Weights of a small transformer language model.
Architecture: RMSNorm after each block, rotary positions, embeddings untied during training, normalized queries and keys, local attention windows, value residuals.
Training: a variant of Muon for these matrices, 154M tokens.
Each number is 128 + 32 x the weight over its row's rms, rounded and kept within 0 to 255. Layers, rows and columns count from 0. The size above them is the row's rms in percent of the matrix's.

# layer 8 MLP up, 512x128, rms 0.29, rows 0-104, columns 64-127
size [103 102  98 109  99  94  98  96  99 109  84 107  95 106  86  97  97  96  89  93 104 104  92 104  93 104 112 102 100 102 104  97 104 105 111 103  91  98 100  97 103 100 106 111  98  96 105 102 101  98  95  88  97 115  95  98 100  90 100  94  87 115  87  97 112 103 101 106 103 101 103  95 104 100  99 102 103  95 101 103  90  95  88  93 104  95  85  94 109 102 102 108  87 100 104 107  95  97  98 103  98 104 104  99 108]
[[142  98 166 106 110 112  79  53 114 165 114 129 114  82  61 161 157 118 169 191 126 124 165 109 144 136 106 101 178 123 135 119 189 131 126  86 165 150  78 137 120  97 122 149  81 105 156 143 145 147 170 166 205 194 117 106  89 127 124  94 109 163 100 113]
 [163 177 145 125 123 117 103 133 153 104 108 150 211  87 100  89 135 139 153  97  82  92 146  55 179 114 192 141 147  84  89 119 185  74 139 181 143 101 140  89 118 158  89 122 131 120 103 105 108 144 203 143 108  88 140 130 111 148 156 122 107 153 120 111]
 [120 112 116 133 144 170 187 133  75 128 192 177  83 160  91 150 114  79 165 167 110 144 174 131  96 136 159 140 131 115 127 140 154  55 138 147 122 151 133 111 145 142 136 171 152  96  97  95 133  74 198 154 141 148 141  92 216 118  75 133 113 118 156  23]
 [131 139 143 123 105 135 115 112 105  75  89 184 115 143  95 121 108 166 154  88 149 137 173 141 123 124 180 159 127 135  68 182 134  44 150 164 138  94 152 134 122 109 176 105 177  64 174 108 109 159 150  99 172 177 111 126 154 101 129 130 182 106 129 118]
 [124  84 109  87 109 148 150 165  98  83 132 161 112 115 110 135 123 126  87 114 125  98 132  87 150 168 185 141 149 134 135  87 162 148 106 106 142 108  75 105 144 164 120 205  82  28 151 139 206 153 140 144 132  85 118 167 126 150 111 101 136  94 115 100]
 [137 172  27 157 163  86 174  74 139  76 108 122 127 134 158 121 138 174  82 160 122 105  97 141  99 163 150 184 147 118 120 123 153 164 152 152 125 147 140 142 127 146 139 156  97  89 182 102 108  77 135 105 162 152 206 151  86  85 160  97 141 177 106 151]
 [122 179 155 155 167 107 153 139  97  72  51 163 180 134 134 165 154 169 100 154 105 182 160 165 138 114 172 112 126 118 136  99 109 147 117 163 152 134 120 158 162 136  88  75 100 158 132  56  76 108  72 135 118 156 105 169 145 143 158  84 169 132 129 126]
 [119  83 157 177 102 161  88 132 158 118 151 147  72 102 116 193 128 182 136 141 103 100 108 129 139 146 158 155 163 111 133 137 131 130 176 131  91 169  74  51  78 175 126 147  76 155 106 104 135 162  90 150 102 130 151 125 171 136 156 126 160 152  93 122]
 [ 78 196 144 187 146 125 137 100 109 144 108 119 161 103 158 171 129 156 150 159 119  80  95  84  78 150 155 121 101  98 139  70 135 128 130 143 112 163 161 186 131 150 149 147 117 117 176 134 130 146 110 151 118 131 117 136  93 152 147 111 180  83 169 177]
 [116 138 147 161 125  79  71 157 144 123 117 159 157 175 162  93  98  94 133 119 231 104 137 154 148  46 134  52 152 152 141 141  98  87  99 176 167 141 109  83 132  66 102 109 140  90 138 133 100 130  61 103 155  83 131  97 110 121 122 147 131 113  73 146]
 [129 159 170 139 155 127 198  68 106 157 118 105 149  97 149  96 131 146 148  83 133 120 116 118 174 106 107 166 100 103 145 102 152  96 134 178 118 120 119 128 104  92 113  31 148 176 117 125 154 151 167 148 145 148 135 230 161 134 158  83 107 102 123 109]
 [163 130 131  98 109 117  64 178  92  99 140 168 107  92 175 104 133 130 127 201 122 160 145 129 160 122 130 144 120  96 193  75 135 111 114 149 106  94  85 102 106 115  95 111 113  60 120  96  78 140 156  88 119  72 118 142 107 140 109  82 123 103  24 149]
 [136 187 172  19 110 147 139 104 102 142 122 130 135 163 141 157 148 113 131 145 170 115  95 123 122 110 178 122 123 152 137 153 127  92  71  93  89 141 122  96  84 157 152 112 134 196 132 123 111 115  65 144 151 129  80 122 144 143 106 103 127 157 128 130]
 [154 131 116 122 133 131 174 149 105 108  91 123 195 108 185 110 145 134 127  83 129  79 140 112 129 151 152 153 133 125 110 167 149  79  97 147 111  83 124 137 115 110 125 126 153  98 105  66 137 161  87 114  94 135 159 126 108 196 122  94 132 183 112  86]
 [ 90 149 117 123 142 125 127 124 168 167 139 108  99 118 141  88  90 139 162 124 143  46 149 160  46 117 132 147 136 106 137 187 122 120 111  97 147 147 126 109 174  67 169 120 106 108 124 150 183 153 107 201 115 188 160 132 110 132 145 116 149 190 150 179]
 [141  94 113 109 161 105  99 111  94 195 154 144 114 203 100 199 121 120  88 160 109 125 126 100 175 201 113  89  88 164 142 121 194  97 109 128 120  95 127 126 120 129 204 134  98 167 122 106 182 151 163 127 112 147 162 126 148 143 223 126 127 177  77 173]
 [131 128 133  40 101  86 125 123 117 122 111 152 145 104 154 155 124 170  63 109  92  93 156 124 103 126 181  95 148 106 140 126 145  82 118  94  31 125 125 127 167 140 164 136 154 191 142  80 139  75 101 108 181 104  93 121 137 153 147  84  85  61 147 170]
 [ 83 161  80 161 112 181 124 131 118 104 106 188 166 157 159 128 124  78 134 132 165 140 124 129  92  90  76  94 112 124  50 182 128  93 143 156 138 151 157 139 107 154 174 127  70 146 166  98 161 125 183 128 144 105 192 145  64 139 136  97 148 117  93 143]
 [110 122 145 120 179 160 143 119 131  71  86 112 164 146 115 109 109  92 146  78 105 107 116 119  96 110 148 127  77  72 151 177 105 140  89 169 110  74  95 161 108 188 198 167 112 150 156  85 132 129  76 135 123  98 103 150  86 136 132 117  97 123  94  50]
 [100  48 103 101  91 100 176  92 120 151 120 121 152 102 139 142  99 166 113 165 112  78 109 129 178 111 124 121 120 117  98 164 137  68 178 120 114 107 105 114 127 163 122 140 133 109 104 146  87  95 142 105 121 184 131 119 183 126 172 117 139 110 150  43]
 [152 135 125 173  56 110 141 136 132 123  82 161 147 170 144 150 154 155  96 143  98 122  93 117 148 124 148 110 137  75 140 153  61 141 171 120 109 113 129 191 120  90  75  82  26 155 112 119  86 100 196 172 133 169 129 125 119 131 149 132 172  96 159 117]
 [172 191 135 107 147 119 117 148 175 140 122 127 141 182  74  73 135 121 149 110 165 120 177  91 163 128 143 176 154 172 144 140  92 131 155 109 128 143  80 164 111 135 173 155 136 120 119 142 100 171 120  82 109 134 141 151 117 111 148  78 137  91 183 164]
 [ 70 114 116 112  90  87 134  74 143 147 155  98 143 161 165 142 153 159  77 203  87 118 135 143 119 143 140  59  91 141 140  67 116 158  58 132 119 134  64 131 175 157 118 120 149  93  87 109 159 175  75 111  75  92 173 120 166 164  37  87 124 129  90 129]
 [116 189 146 117  98  98 155 119 191  90 115 106 161 108 111 214  80  76 139 168 153  95  96 150 100 146  95 102  99  93 124 116 126 103 159 160 140  91 124 149 150 136 169 119 129 131 159 136 113  75 177  88  95 138 143  95 119 137 128 146 154 134  96  85]
 [181 125 153 125 103 145 125 116 123 118 148 104 163 175 132 103  33 118 128 135 133 120 144 153 124 107 142 143 155 115 145 147 140 151 127  87 159 151 134 100  98 103  82  96 112 146 135 103 178 123 156 131  69 132 125  90  94 112  58  80 104  98 115 119]
 [161  59 160 112 125 157  85 119 149 139  88 101 206 140  53  85 142 128 164 165 108 146 107 156 121 158 184 137 130 134 215 128 148  64 112 117 151  70 179  90 118  73 152 128 147 140 125  74 122 167 117 150 163 194 142  95  97 131  77 140 110  85 110 152]
 [121 121  76 128 130 165 167 118 132 102  80 126 108 152 196 112 147 173 147 153 182 129 148 106 129 125 184 109 131 169 184 143 133 119  64 129 149 117 110 107 128 121 143 125  94 145 121 131 121 152 130 108 125 102 154 183 151 172 134  92 106 148 130 117]
 [159 101 109  98 154 112 122 202  71 140 119 152 111  94 176 136 117 139 126 146  86 105  67 108 131 161 116 128 156 173 143 160 140 124 107 141 179  88 134  76 123 140 107 150  87 130 139 111 142 105 105  98 107 162 145 111  91 161 133 131  74 118  95 135]
 [141 136  84  78  68 126  60 169  81 127 137 128 108 168 113 143 129 144 103 185 109 213 102 144 141 125 185 123 157 170 118 108 134 109 137 124 133 119 120  85  91 184 149 150 125 166 133 149  88 157 117 155 109 144 122 125 110 121 121  86 136 156  94 167]
 [173 172 108  98 109 151 186 114 123 112  92 188  92 148  82 129 129 116 179 164 119 166 132  94 119 174 132 113 131 112 154 110 149 131 111 109 162 118 130 194 217 116 120 111 129 105 208 111 141 158  82 145 113  74 162 153 182 117 241 124 140 113 167 167]
 [105 230 131 150 150 149 182 119 149 132 116 140 176 138 115 162 168  99 166 135  89  92 180 102 111 140 117 171 138  79 126 203 117  72  90 128  84 134 162 166 119 111 108  77 151 120 143 123 160 109  98 160 163 140 133 198 118 140 193 138  92  83 125 186]
 [110 161 136 104 124 154 137 168 177 170  76 190 144 111 105  84  69 108 132 140 139 142 116 158 138 104 170 119 147 152  88 110 174 152 126 164 181 167 165 172 150 129 105 163 142 116 126 102 126 130 188 109  97 153 154 142 123 131 127 143 146 199 102 139]
 [148 178 173 181  98  84 122 124 135 161 136  88 113 126 115 123 113 143 152 148 125 122 154 169 137 120 129 109 167 109 138 123 152 138  78 143  69 134 109 102 116 127 166  84 158  75  69  82 149 117 122 161 128 166 101 156 152 114 100 145  65  91 147  69]
 [ 94 163  67 105 100 144 135 155 121  75  61 102  86 104  79 170 100  81 147 136 171 115 140  86 112 100 172 158 147 124  90 150 187 110 122 131 116 135 193 134 161 121 117 136 126  96 122 171 137 121  93 136  99 141 134 171 126 118 159 149 165 143 130 102]
 [ 90 181  88 153 181 115 125 103 146 152 131 174 163 119 142 140 152  75 136  76 103 165  96 104 187 131 128 161 120 197 132  81 102 179 158 150  89 113 113 138 118 153 104 117  70 142 118 130  98 175  99  99 129 122 122  82 110 183 126 163 134 125 117  87]
 [127 100 179 155 162 151 103 115 171 167 107  92 157 158 176 149 133 150  73 178 148 133 135 194 121 152  97 155 139  65 164  89 204 140 144 180 122 109 172 126 131 137 124 135  87 127 166 117 143 173 127 145 161  84  88  99 124 156 141 145 117 153 125  99]
 [139 159 131 102 122 188 135  86 148  83 133 132 151 128  49 140 144 158 134  81 113 183  95  77 140 168 187 129 155 129 104 138 169 126 139 136 134 101 104  78 140 125 161 123 133 136 144 118  90 125 164 134 153 161 143  83  98  78 109 103 192  94 102  76]
 [ 71 146 142 142 166 147 105 157 148 184 151  92 120 100 214 151 120 111  81 169 169 111 147 141 138 154 100 181 142 170 139 120 156  79 128 134 132 158 112 153 110  82  89 134 152 169 111 107 118 138 131 166 105 161 128 132 121  81 160 104  92 182 135 111]
 [131 187 152 164 143 144 118 124 144  44 107 148 146  58 157 156 127 179  73 111  85 103 150 134 121 142 159 115 106 116 143 108 177 202  97  96  79 105 118 110 122 107  96 124 155 152 192 117  70  84 129  83 122  68 124 117 110 106 120  79 112  85  82 169]
 [179 174 154 130 190 130 102 172 122 135 151 101 179 171 113  82 124  91  91 116 124  75 159  98 143 136 103 172  93 190 144 159 156 107 124 121 184 139 126  71  86 159  95 112 138 156 128 149  99 142 147 131  97 110 179  80 106 175  97 120 130 169 140 113]
 [ 35 139 160 143 146  78 139 132  72  96 121  97 106 153 135 159 153 113 115 141 122 102 130 122 136 116  83 190 127  69 102 137 145 157 115 124 107 127  96 127 172 127 127  73  82  84 211 148  96 108 181 106 137 111 107 134 119 154 181 146 135 122 115 194]
 [129 190 135 112  92 101  69 181 103 133 159 113 181 148 148 165  43  55 129  87 141  44 144  87  80 115 138 163 156 145 112 119 173 183 105 137 115 114 160 122  63 144 178 126  94 109 142 147 128 179 148 164 117  48  75 136 119 131  49  97 166 110  80 127]
 [102 183 157 133 149  50  80 133 125 115 142  92 139 136 101 171 101 161 112 141 137  82 151 123 162 134  69  71 159 117 125 104 130 169 148 124 186 229 125 153 133  79  82 131 141 170 119 120 129 194  78 135 107 173 128 111 143 191 114 100 103 159 150 155]
 [155 131 147 139 138 108 119  76 107 111 145 106 123 154 126 115  99 164 164 170 164 117 145 145 133 108 108 120  87 145  86 132 165  87  74 177 132 103  73 157 143  88 150 132 124 117 135 128 116 106  99 141  51 157 119 126  80 108 196 158 121 132 128 135]
 [112 138 130 168  93 142 146 130  97 153  61 208 185 176  77  88 135 126 104  62 155  54 136 116 186  99 160  63  95 117 142 149 117 112 129 123 118  83 150 168  82  89 123 128 131 151 140 141 123 159 163  90 129 108 104 147 168 160 152 128 118 117 131  98]
 [141 121 151 158 101  34 154 155 184 154 120 131 151 116 183 179 109 134 161  84 127 151  99 142  92 147  93 124 116 142 125 149 140 152  88  73  66 135 139 133 120 154 165 102  97  98 158 134 163 159 116  78 160 114 135 152 183 140 151  95 116  93 126 114]
 [113 109 110 144 127 182 231 164 156 136 112 154 125 126 109 102 133 103 125 103 101  60 148 130 139 129  96 155 127 119 213 147 155 164 124 145 133 109 130  92  87 157 137 116  99 140  95  82 117 138 104 157 145 133 122 207  70 177 154 137 147  51 130 159]
 [115 143 165 145 173  97  99 141 129 125  96  95 141 115 140 176 143 109 116  97 202 146 194 163  96  96 138 100 134 144 157 114 105 106  99 166 122 126 128  78 156 142 112  99  76  92  80 151  83  81  98 165 123 188 146  86 126  71  76 180 173  57 148 130]
 [ 98 125 125  94 164 120 120 149 119 182 170 151 155  50 157  90 147 119 115 162 152 157 121 115  31  92 178  99 106  95 149 135 112 147 132 113 149 158 106 127 168 115 108 181 105  85 166 142 144 153 153 199  71  46 106 124 129 149 104 135 122 159  69 190]
 [177  99  85 121 102 129 169 135 145 108 127 137 138 171 161 185 162  87 174 128  99 139 134  81  31  96  81 138 125 137 160 144 106 128 145  91 145 118 103  96 133 124 198 123 151  42 156 135  96 162 167 135 183 144  90 124  98 145 146  92 149 105 157  97]
 [ 88  77 121 114  91 118 172 130 110 138 132 125 142 116 122 140 109 129 173 168  94  89 101 128 142 129 137  67 136 133 136 114 121 121 137 107 133  85 151  92  67 195 116 183  95 103 128 133  92  83 117 150 158 229 131  98  83 147  92 128 126 110 123 120]
 [ 93  98 115 140 103 195 137  78 148 114 148 133 128 139 125 170 115 117 126 134 173 137 178 105 180 140 159 143  93 128  87  78 130  87 166 163 153 189 140  79 122 127 147  71 140 159 125 110 154  89 103 125  70 130 129 109 158  90 201  73 144 147 165 150]
 [147 168  82 126 135 110 175 166  92 151 116 122 106 132 112 160 150 164 145 127 184 166 105 153 115 136 100  73 114 164 141 143  75 121 140 100 136 162 140 151 166 131 147  88  91 126 150 181 117 155 106 171 135 133  52 146 116 181 145 121  99 117 121 107]
 [143 137 158 120 135  98 193 113 143 162 129 201 114 144 170 115 171  95 100 124 113  85  71 197 109 183 195 139 134 109 152 109 144 102 104 131 108 106 107  70  60 129 171 107  46 119  92 162 163 145 165 117 128 141 141 207 166  79 118 158 125 154 111 168]
 [ 77 104 122 117 135 172 139 114  72 121 155 124 146  90  92  79  92 116 130 216 133 113 141  99 107 167 100 113 120 163 164 131 131 143 108 163  91 176 144 106  90 160  98 112  98 136 132  72 145 160 147 157 135  89  70 127 114 154 139 140  88 110 176  74]
 [ 68 138 121 118 171 158 185 173 110 110  95 160 123  70 128 128  74 155 151 164 181 146 164 140 136 120  34 148 115  95 130 123  97  95 112 170 127 165 140 124 134 169 121 148 143 126 173  76 125 107 105 196 130 179 183 163  87 119  87 126 118 117 126 115]
 [144 119 139 117 137 155  85 132 122 159 143 132 152 134 152 131 104 140 110 102  67 101 143 126 132 130 149  77 127 182 138 109  84 102 156  95 111 173 123 116 128 196 107 106 142 153 111  93  88 144 150 119 113 166 159 146 120 146 157  93  60 115 137 112]
 [123 120 125 168 114 104 131 158 114 111 130  78 138  97  61 175 132 200  70 166  86 113 128 109 131  90 151  96  95 150 140 160 145 127 139  74 164 168 135 149 125 196  83  93 105  96 132  91 131 140  67 129 114 104 129 139 119 167 107 121 151 126 101 119]
 [104 134 141  98 121 157  95  74  95 120 147 128 151 113 109 142 153 123 115 125  93  68 126 137  91 103  81 174 110 135 132 110  64 152 142 129 176 157  75  81 174 126 118 144 133  81  90 190  92 164 130 129  54 107 137 175 162  99  93 130 130 141 150  55]
 [144 184 159 114  99 129  99 118 110  97 196 133 128 173 122 110 128  89 157 137 104 126 123 132 160 127 162 120 160 163 164 128 148 178 191  85 154 115  78 175 177 109 163 154  86 107 145 106 139  84 136 149  57  95 123 152 101 131 154  99 118 117 136 107]
 [128 122 111 126  84 130 182  84 136 180 134 111 184  92 186 186 108 153  92 109 140 101 201 137 123 101 134  96 135 101  99  91 148 141 118 149 110  49  89 149 124 110 125 174 125 132 148 154 143  98 147 108 103 115 141 132 162 126 145 149 146 108 162 108]
 [109  25 118 143 177 111 127 123  64  91  93 152  82 118 134 115 131 159 119 111 187 194 155 142 138  91 175 119 171 150 154  77 133 122 150  82 149 113 181 102 125 141 152 146  83 171 132  97 111 156 132 162 105 102 185  91 136 148 137 155 117 173 170 119]
 [ 93 133 123 194 159 158 156 142 112 132 208 133 101 141 155  77 183  72 109 177  94 167 151 134 136 179  82 212  89 104 112 127  88 145 137 147 107 107 121 179 140 105 184  90  55 113  83 173  75  97  52 141 123 127  87  80 166 131  84  90 107 116  84  81]
 [ 84 125  62 154 115 167 152 134 134 147 125 144 109 138 137 167  58 104 130 120 158 121  97 158 138 131 202 129 165 129 142 112  73 175 137 104 143 126 100 160  91 153 114 171 155 160 164 156  95  83 107 150 115 152  77 146 104 110 111 163 113 114 141  93]
 [175 105 144 123 123 115 101 153  95 119 100 119 116 122  70 149 113 135 185  90 173  96 145 104 170 108 115  94 115 155 111 160 147 187 118 146 153 137 197 150 125 119 112  56 142 133 136  74  85 135 182 107  63 132 108 104  83 130 135 131  93  86 134 132]
 [130 111 106 115 135 115 101 136 161 144 156 160 134 162 143 148 138 176 124 103 150 161  94 114 145 138 159 127 126 129 127 148 154 131 179 181 170  88 151 153 169 181 194  89 105 139  91  65  73  92  92  98 106 160 114 184 176 132 182 134 138  84 149  66]
 [117  67 142 147  98 184 173 111 145 127  94 176 150 129  77 180 156 158 101 120 158 163 112 102 120 154 114 115 148  49 138 113 155 100 178  89 176  99 140 124  93 137 122 174 124 110 124 180 113 118  37 124 108 102 145 113 108 144 165 107 187 185 160 183]
 [133 111  84 131 115 137  93 125 146 104 172 147 138 153  52 188 114 108 113 199 113 131 137  74 131 139 122  85 165 129 151 109 110 156 115  84 201 110 156  81 115 123 111 103  94 123 167  90 147  75 150 108  99 130 151  76  76 176  79  94 104 130 103 103]
 [ 85  91 123 184 135 136 143 140 121 130 192 195 108 148 122 191  69 174 188 130 144 126 106 113 131 101  89 128 113 126 160  86 170 206 138 145  97 113 169 109 138 137 107 123 194 137 112 127 176 162 201  92 125 130 125 110 118 140 117 105 169  47 151 122]
 [107 119 155 100  88 145  81 109 101 102 105 134 172 129 141 148  76 106 118 111 134 167 135 151 151 135 150 131 143 156 124 157 121 145 157 114 137  79 147  68 153  85 129 158 119 101 106 113 195 148 121 105  72 109 125 127 155 112  60 127 131 140 115  97]
 [129 189 201 149 120 190 156 141  90 122 103 142 153  85 141 126 170  80 157 161 144 107 108 107 132 119 163 142  86  88 131  88 149 143 149 169 124  92 145 142  34 229 151 142  95 107  51 122 136 178 134 138 120  78 129  93  86 146 122 123 154 128  42 104]
 [152 131 117 148 100 143 154  62  85 126 114 149 157  83 104 115 104  94 116 139 140 127 162 164 127 147  66 183 107 170 120 100 158 137 100 130 141 126 101 113 146  51 106 151  97  95 103  87 109 113 150 153 153 220 142 167 146  96 153 114 145 135 174 186]
 [148  82 142 141 133 159 167 160  77 105 121  76 144 141  94  96  77  92 129 163 162 134 134 128  12  89 101  86 115 176 149 124 151 133 171 138 155 113 136 127 110 155 160 128  97  97 160 139  97 153 180  88  83  83 107 127 174  94 111 122 103  98 135 131]
 [158 130 113  99 175  59  97  60 123 145  96 121 165 101 189 133 102 140 160 154 116 156 128 120 150 165 110 183 140 147 125 136  95 109 131 114 189 106 140  87 130 129  81 159 131 128 148 112 155 152 164 161 128 170 127 106 141  87 171 143  84 124 125 138]
 [105 144  97  70  97 146 106 137 118 103 153 134 119  95 199 146 208  97 149 133  99 142 148 127  41 114 111 155 158 136 182 170  69 151 116 110 186 113  58 151  98 109 143 111 124 143 110 160 141 165 117  86 149 118 122 106 143  92 147 152 150  94 117 136]
 [ 99 173  84 167 146 144 115 103  72 109 131 105  68 147  55 107 102 118 115 141 136 123 154  90 119 128  66 127 162 178 154 179 106 149 114 163 163 159 115 117 145  94 114 175 104 135 122 120 107  96  88  94  96 138  97 164 135 102 164 174 171  79 115 103]
 [168 215 160 131 109 109 105 127 119 122  67 170 136 123 118 117 117 104 144  92 178 153 117 100 103 144 157 168 147 109 156  64 113  67 155 149 167 144 127 146  95 132 148 122 147 140  85  74 115 104 118 110 120 171 141 142 144 104 132  97 145 142 178 123]
 [121 190 108 174 123 139 123  63 133  46 133 132 149 153  95  67 139 122 191 126 148 168 114 135 135  91  93 154 142 179 215 179 105 156  97 129 115 151  98 118 100 105 153  79 145 130 104 170 151 175 127 105 110 113 100 114  95 127 126  86  92 131 130 139]
 [174 110  89 126 125  97 166 133  97  58 121 101 136 130  70 167 131 140 157 187 123 129  66 146 104 125  75 120 135 156  86 136 115 151 174 112 137 180 129  88 122 154 117  79 108  91 154 141 112  93 121 163 161  90 190 100 169 174 138 129 130 101 122 130]
 [125 201 121  92 125 169 132  90 133 120 106 156 131 142  69 105 139  71 153 121 132 103 161 132 151 156 168 113 129 132 138 143 104 157 125 161 145 106 168  75 142 124  78  82  71 136  99 122 191 147  77 134 181 166  71 166 160 152 186 132  95 105  96 175]
 [163  62  91 204 116  92 119 158  63 152 131 138  54 106 131 132 167 102 119  90 162  62 125 143 137 187 115 163 155  91 183 155 104 127 107 113  75 130  98 119  96 119 158  94 154 118 165 138  91 129 116 112 106  85 138 134 124 183 138 150 164 113 140 111]
 [168  82  59 157 137 150 109 160 103 130 143 166 133 167  91 156 135 188 133 142 108 158 155 125  76 156 111  90 115 125 101 128 142 123 112 213 172 103  63 168 147 166 109  68 157 123 149 125 125 115 194 164 117 138  92 142 106 103 145 158  61 133 135 130]
 [174 132 141 172 134 139 170 160 163 135 212  86 142  34 146 170 123 179 134  96 127  99 191 123  73 134 150 141 109 108 156 123 149 165 104 141 108 114 138 135  43 134 151 102  78 177 136 141  85 119 129 132 141 144 166 142 128  83 134 109 126 116  62  90]
 [ 92 108  99 147 154 139  77 141  67 124  69 162 117 106  84 131 155 124 148 130 134  62  56 139 117 154  86 115 122 124 131 118 101 171 126 137  55 145 101 156 130 148  94  86  92 150  77 111 112 114 133 117  89 184 122  93 110 155 124 130 136 123 113 120]
 [123  59 177 190 166 104 118 148 109 190 131 113 144 117 132  80 100 127 112 137 117  92 124 158 161 112 113  86 146 167  95 106 100  82 209  83 161 113 107 154  95 154 149 151 161 110 149 120  86 161  68 129 123 206 166 144 135 108 180 161 143 131 144 146]
 [196 135 142  94 114 119 176  77 124 186 112 153 174 141 142 133 130 202 139  65 117  96 112  69 167 172 130 105 150 122  95 152 112  88 124 103 207 135 161 176 117  97 118 149 134 136 109 111 120 153 126  62 125  87 177 124 117  92 147  95 148 126 151 101]
 [187  92 110 144 132 142 180 100 130 103  95  73 136 154 131 131  90 172 168  74 129 186 123 103 162 129 135 175 131 121 155 182  80 103 140 106 135 173 142 140 113 112 125 150 139 118 159 170 143 201  92 174 107 142 154 102 131 110 143 139  88 140 112 132]
 [119 147 192 103  86 101 187 155 108  81 136  91 102 100 101 187 109 140 165 144 171 135 163 127  77 128  90 137 139 179 151 165 132 102  80 156 142 113 120 178 118 102 146 141 110  76 129 112 184 156 152 121 134 129 137 217  94 160 149 117 139 136 125  98]
 [124 112 171 208 118 109 115 122 112  78  95 153 146 130 202  50  82 172 147  90 105 149 152 139 107  91 137 132 154 129  89 125 119 107 127 155 122  88  97 205  95  97  90 128 110  79 136 131 149 143 128 174 183 117 153 142 182 161  91 119 191 116 140 112]
 [103 112  94 118 143  55 203 121 107 133 132  81 131 113 151  91  87 152 136  75 118 101 141 116 103 117 124 150  96 123 152 158 113 117 106 151  92  98 188 148 125  53 124 109  87  86 110 108 107 171 170 142 142 134  98 150 130 113  88 140 190 166  84 102]
 [115  84 186 140 170 132 151 130 117 138 184 138  88 143 172 127 114  61 166 191 175 116 126  86 174 148 126 176 137 128  75 122 128 129 118 124 113 141 111 108 148 104 146  75 129 127 123 124 109 170 144 117 118  95 166 169 149  68 157  59 156  92 136  99]
 [160 102 152 130 151 118 171 153  20 143  96 156  83 147 110 128 143 126 125 195 125 134 129 135 103  73 115 165 141 189 113 148 139 168 144 159 157 133  96 120 125 146 180 169 150  59 127 103  99 158 143 119 149 149 148 139 156 167 137 115 182 159 108 142]
 [ 88 130 156 134  96 124  95  99  94  81  88 109  82 126 145 134 183 115 167  75  98 142 150 129 112 150 155 131  82 122 115 119 151  99 142 117 196 121  98 155 137 145 101 117 114 130 148 164 117 139 151 186 101 192 102  70 111 140 137  64  71 114 159 198]
 [146  77 120 152  85 146  92 128 178 188  91 100 127  71 114 134 108 143 113 121 167 143 174 153 158 121 138  65 133 169  80 191  98 198 133 122 126  90 105  93 176 109 139 116 204 172 103 141 133 126 163 119 109 124 116  78 150 138 133 103 130 125 124 159]
 [149 156 105 134 145 199 146 181 121 176 158  59 111 141 120 164 134 115  89 128 155 155 179  82 121 120 150 133 158 121 102  48 175 165 151 179 140 126 111 120 158 114 118 138  94  99 121 135 141 114  95 118 156  94  96 137  96 144 108 128 171 131  91 108]
 [112 202 142 104 142 124 137  87  99 113  85 120 152 169 108 147 132 161  89 156  88 114 167  59  80 190  99 167 107 102 110 133  96 111 146 168 118 154 143 147 174 139 132 206 147 144 102 156 161 102 125  94  47 138 191  91 139 151  84 157 137  39 105 112]
 [154 110  74 141 155 157 190 186  73  66 150 132 118 165  91  85 119 111 167 151 123  94  71 156 157 126  96 158 137 108 106 113 127 120 108 145 164 111 169 112  51 126 134 124 143  96  76  91 124 189  92 153  84  97 113  69 103 114 118 123 147 161  87 122]
 [128 227 159 158 118  62  99 111 158 145 156 118 135 113 121 166 102 157 134 139 122 113 143 134 116 182 145 143 111 127 195  98 140 132 144 132 103 190 148 141  98 138 110 159 153 176 129 186 160  81  79 103  76 118 100 186  86 188 173  74  91 126 117  94]
 [ 92 131 181 122 157 128 133 155 106 189  76  87  81 130 166 114  96 124 119 133 171 112 141 155 102 138 162  89 148 116 176 128  65 150 163  50 136 109 141 143  87  67  88 129 135 114 151 187 179 146 119 127 139 139  97 186 130 142 127 108 141  94  69 141]
 [134 162 118 208  70 126 126 104 145 176 113 129  69 144  77  79 123 108  91 112  91 111 151  90 175 139 134 199 183 136 192  87 126 132 127 102 137 105 154 131 176 101 120 161 151 112 131 113 150 133  69 109 165 120  88  63 169 166 132 150  67  73 106  84]
 [125 151 124 165 136 162 105 171 120 106 122 119 187 162  73 122 122 142  89  97 112 115 144 123 125  84 114 148 140 117 122  90 172 141 117 170  91 120 133  86 146 213 112 141  68 102 102 151 166 115 166 167 129 150 122 106 136 135  68 147 154 112 117 132]
 [213 154 145 106 131 144 180  91 121 132 119 121 137 102  67 136 123 122 152 144 121  68 109 111 199 127 161 133 142 120  88 164 163  72 115 154 100 130 151 182 199 160 115 134 144 193 115 126 164 105 104 159 133 122 157 116 122 155 153  96 110 126 125  64]
 [145 121 108  99 116 136 119  76 123 134 150 142 124  78 135 147  89 136 138 108 170 113 121  73  87 178 137 151 137 124 117 113  48 144  82 121 145 153 101 121 125 114 130  96 167  82 164  76 159 125 115  83 145  64  97 163 124 158  96 135  91 155 114 116]
 [168 128 161 131 170 114 165 134 143 146 113  59 179 151 151 128 134 107 126 138 174  83  95 138 181 135 125 118 145 206 158 118 136 131 150  99 174 118 104 138  94 103  54  99 144 131 118 154 136  97 108 169 144 110 121 180  99 121 104 115 117 105 152  96]
 [ 64 137 121  87 102 102 130  94 165 101  94 118 108 164 185  92 154  95 133 143 128 120 121 185  90 112 171 159 116  97  90 103 115 156 146 133 144 126 157 132  91 131 170 177 139 158 153 178 161 124 182 150 114 110 163 167 154 135 124  94 128  60 109  99]]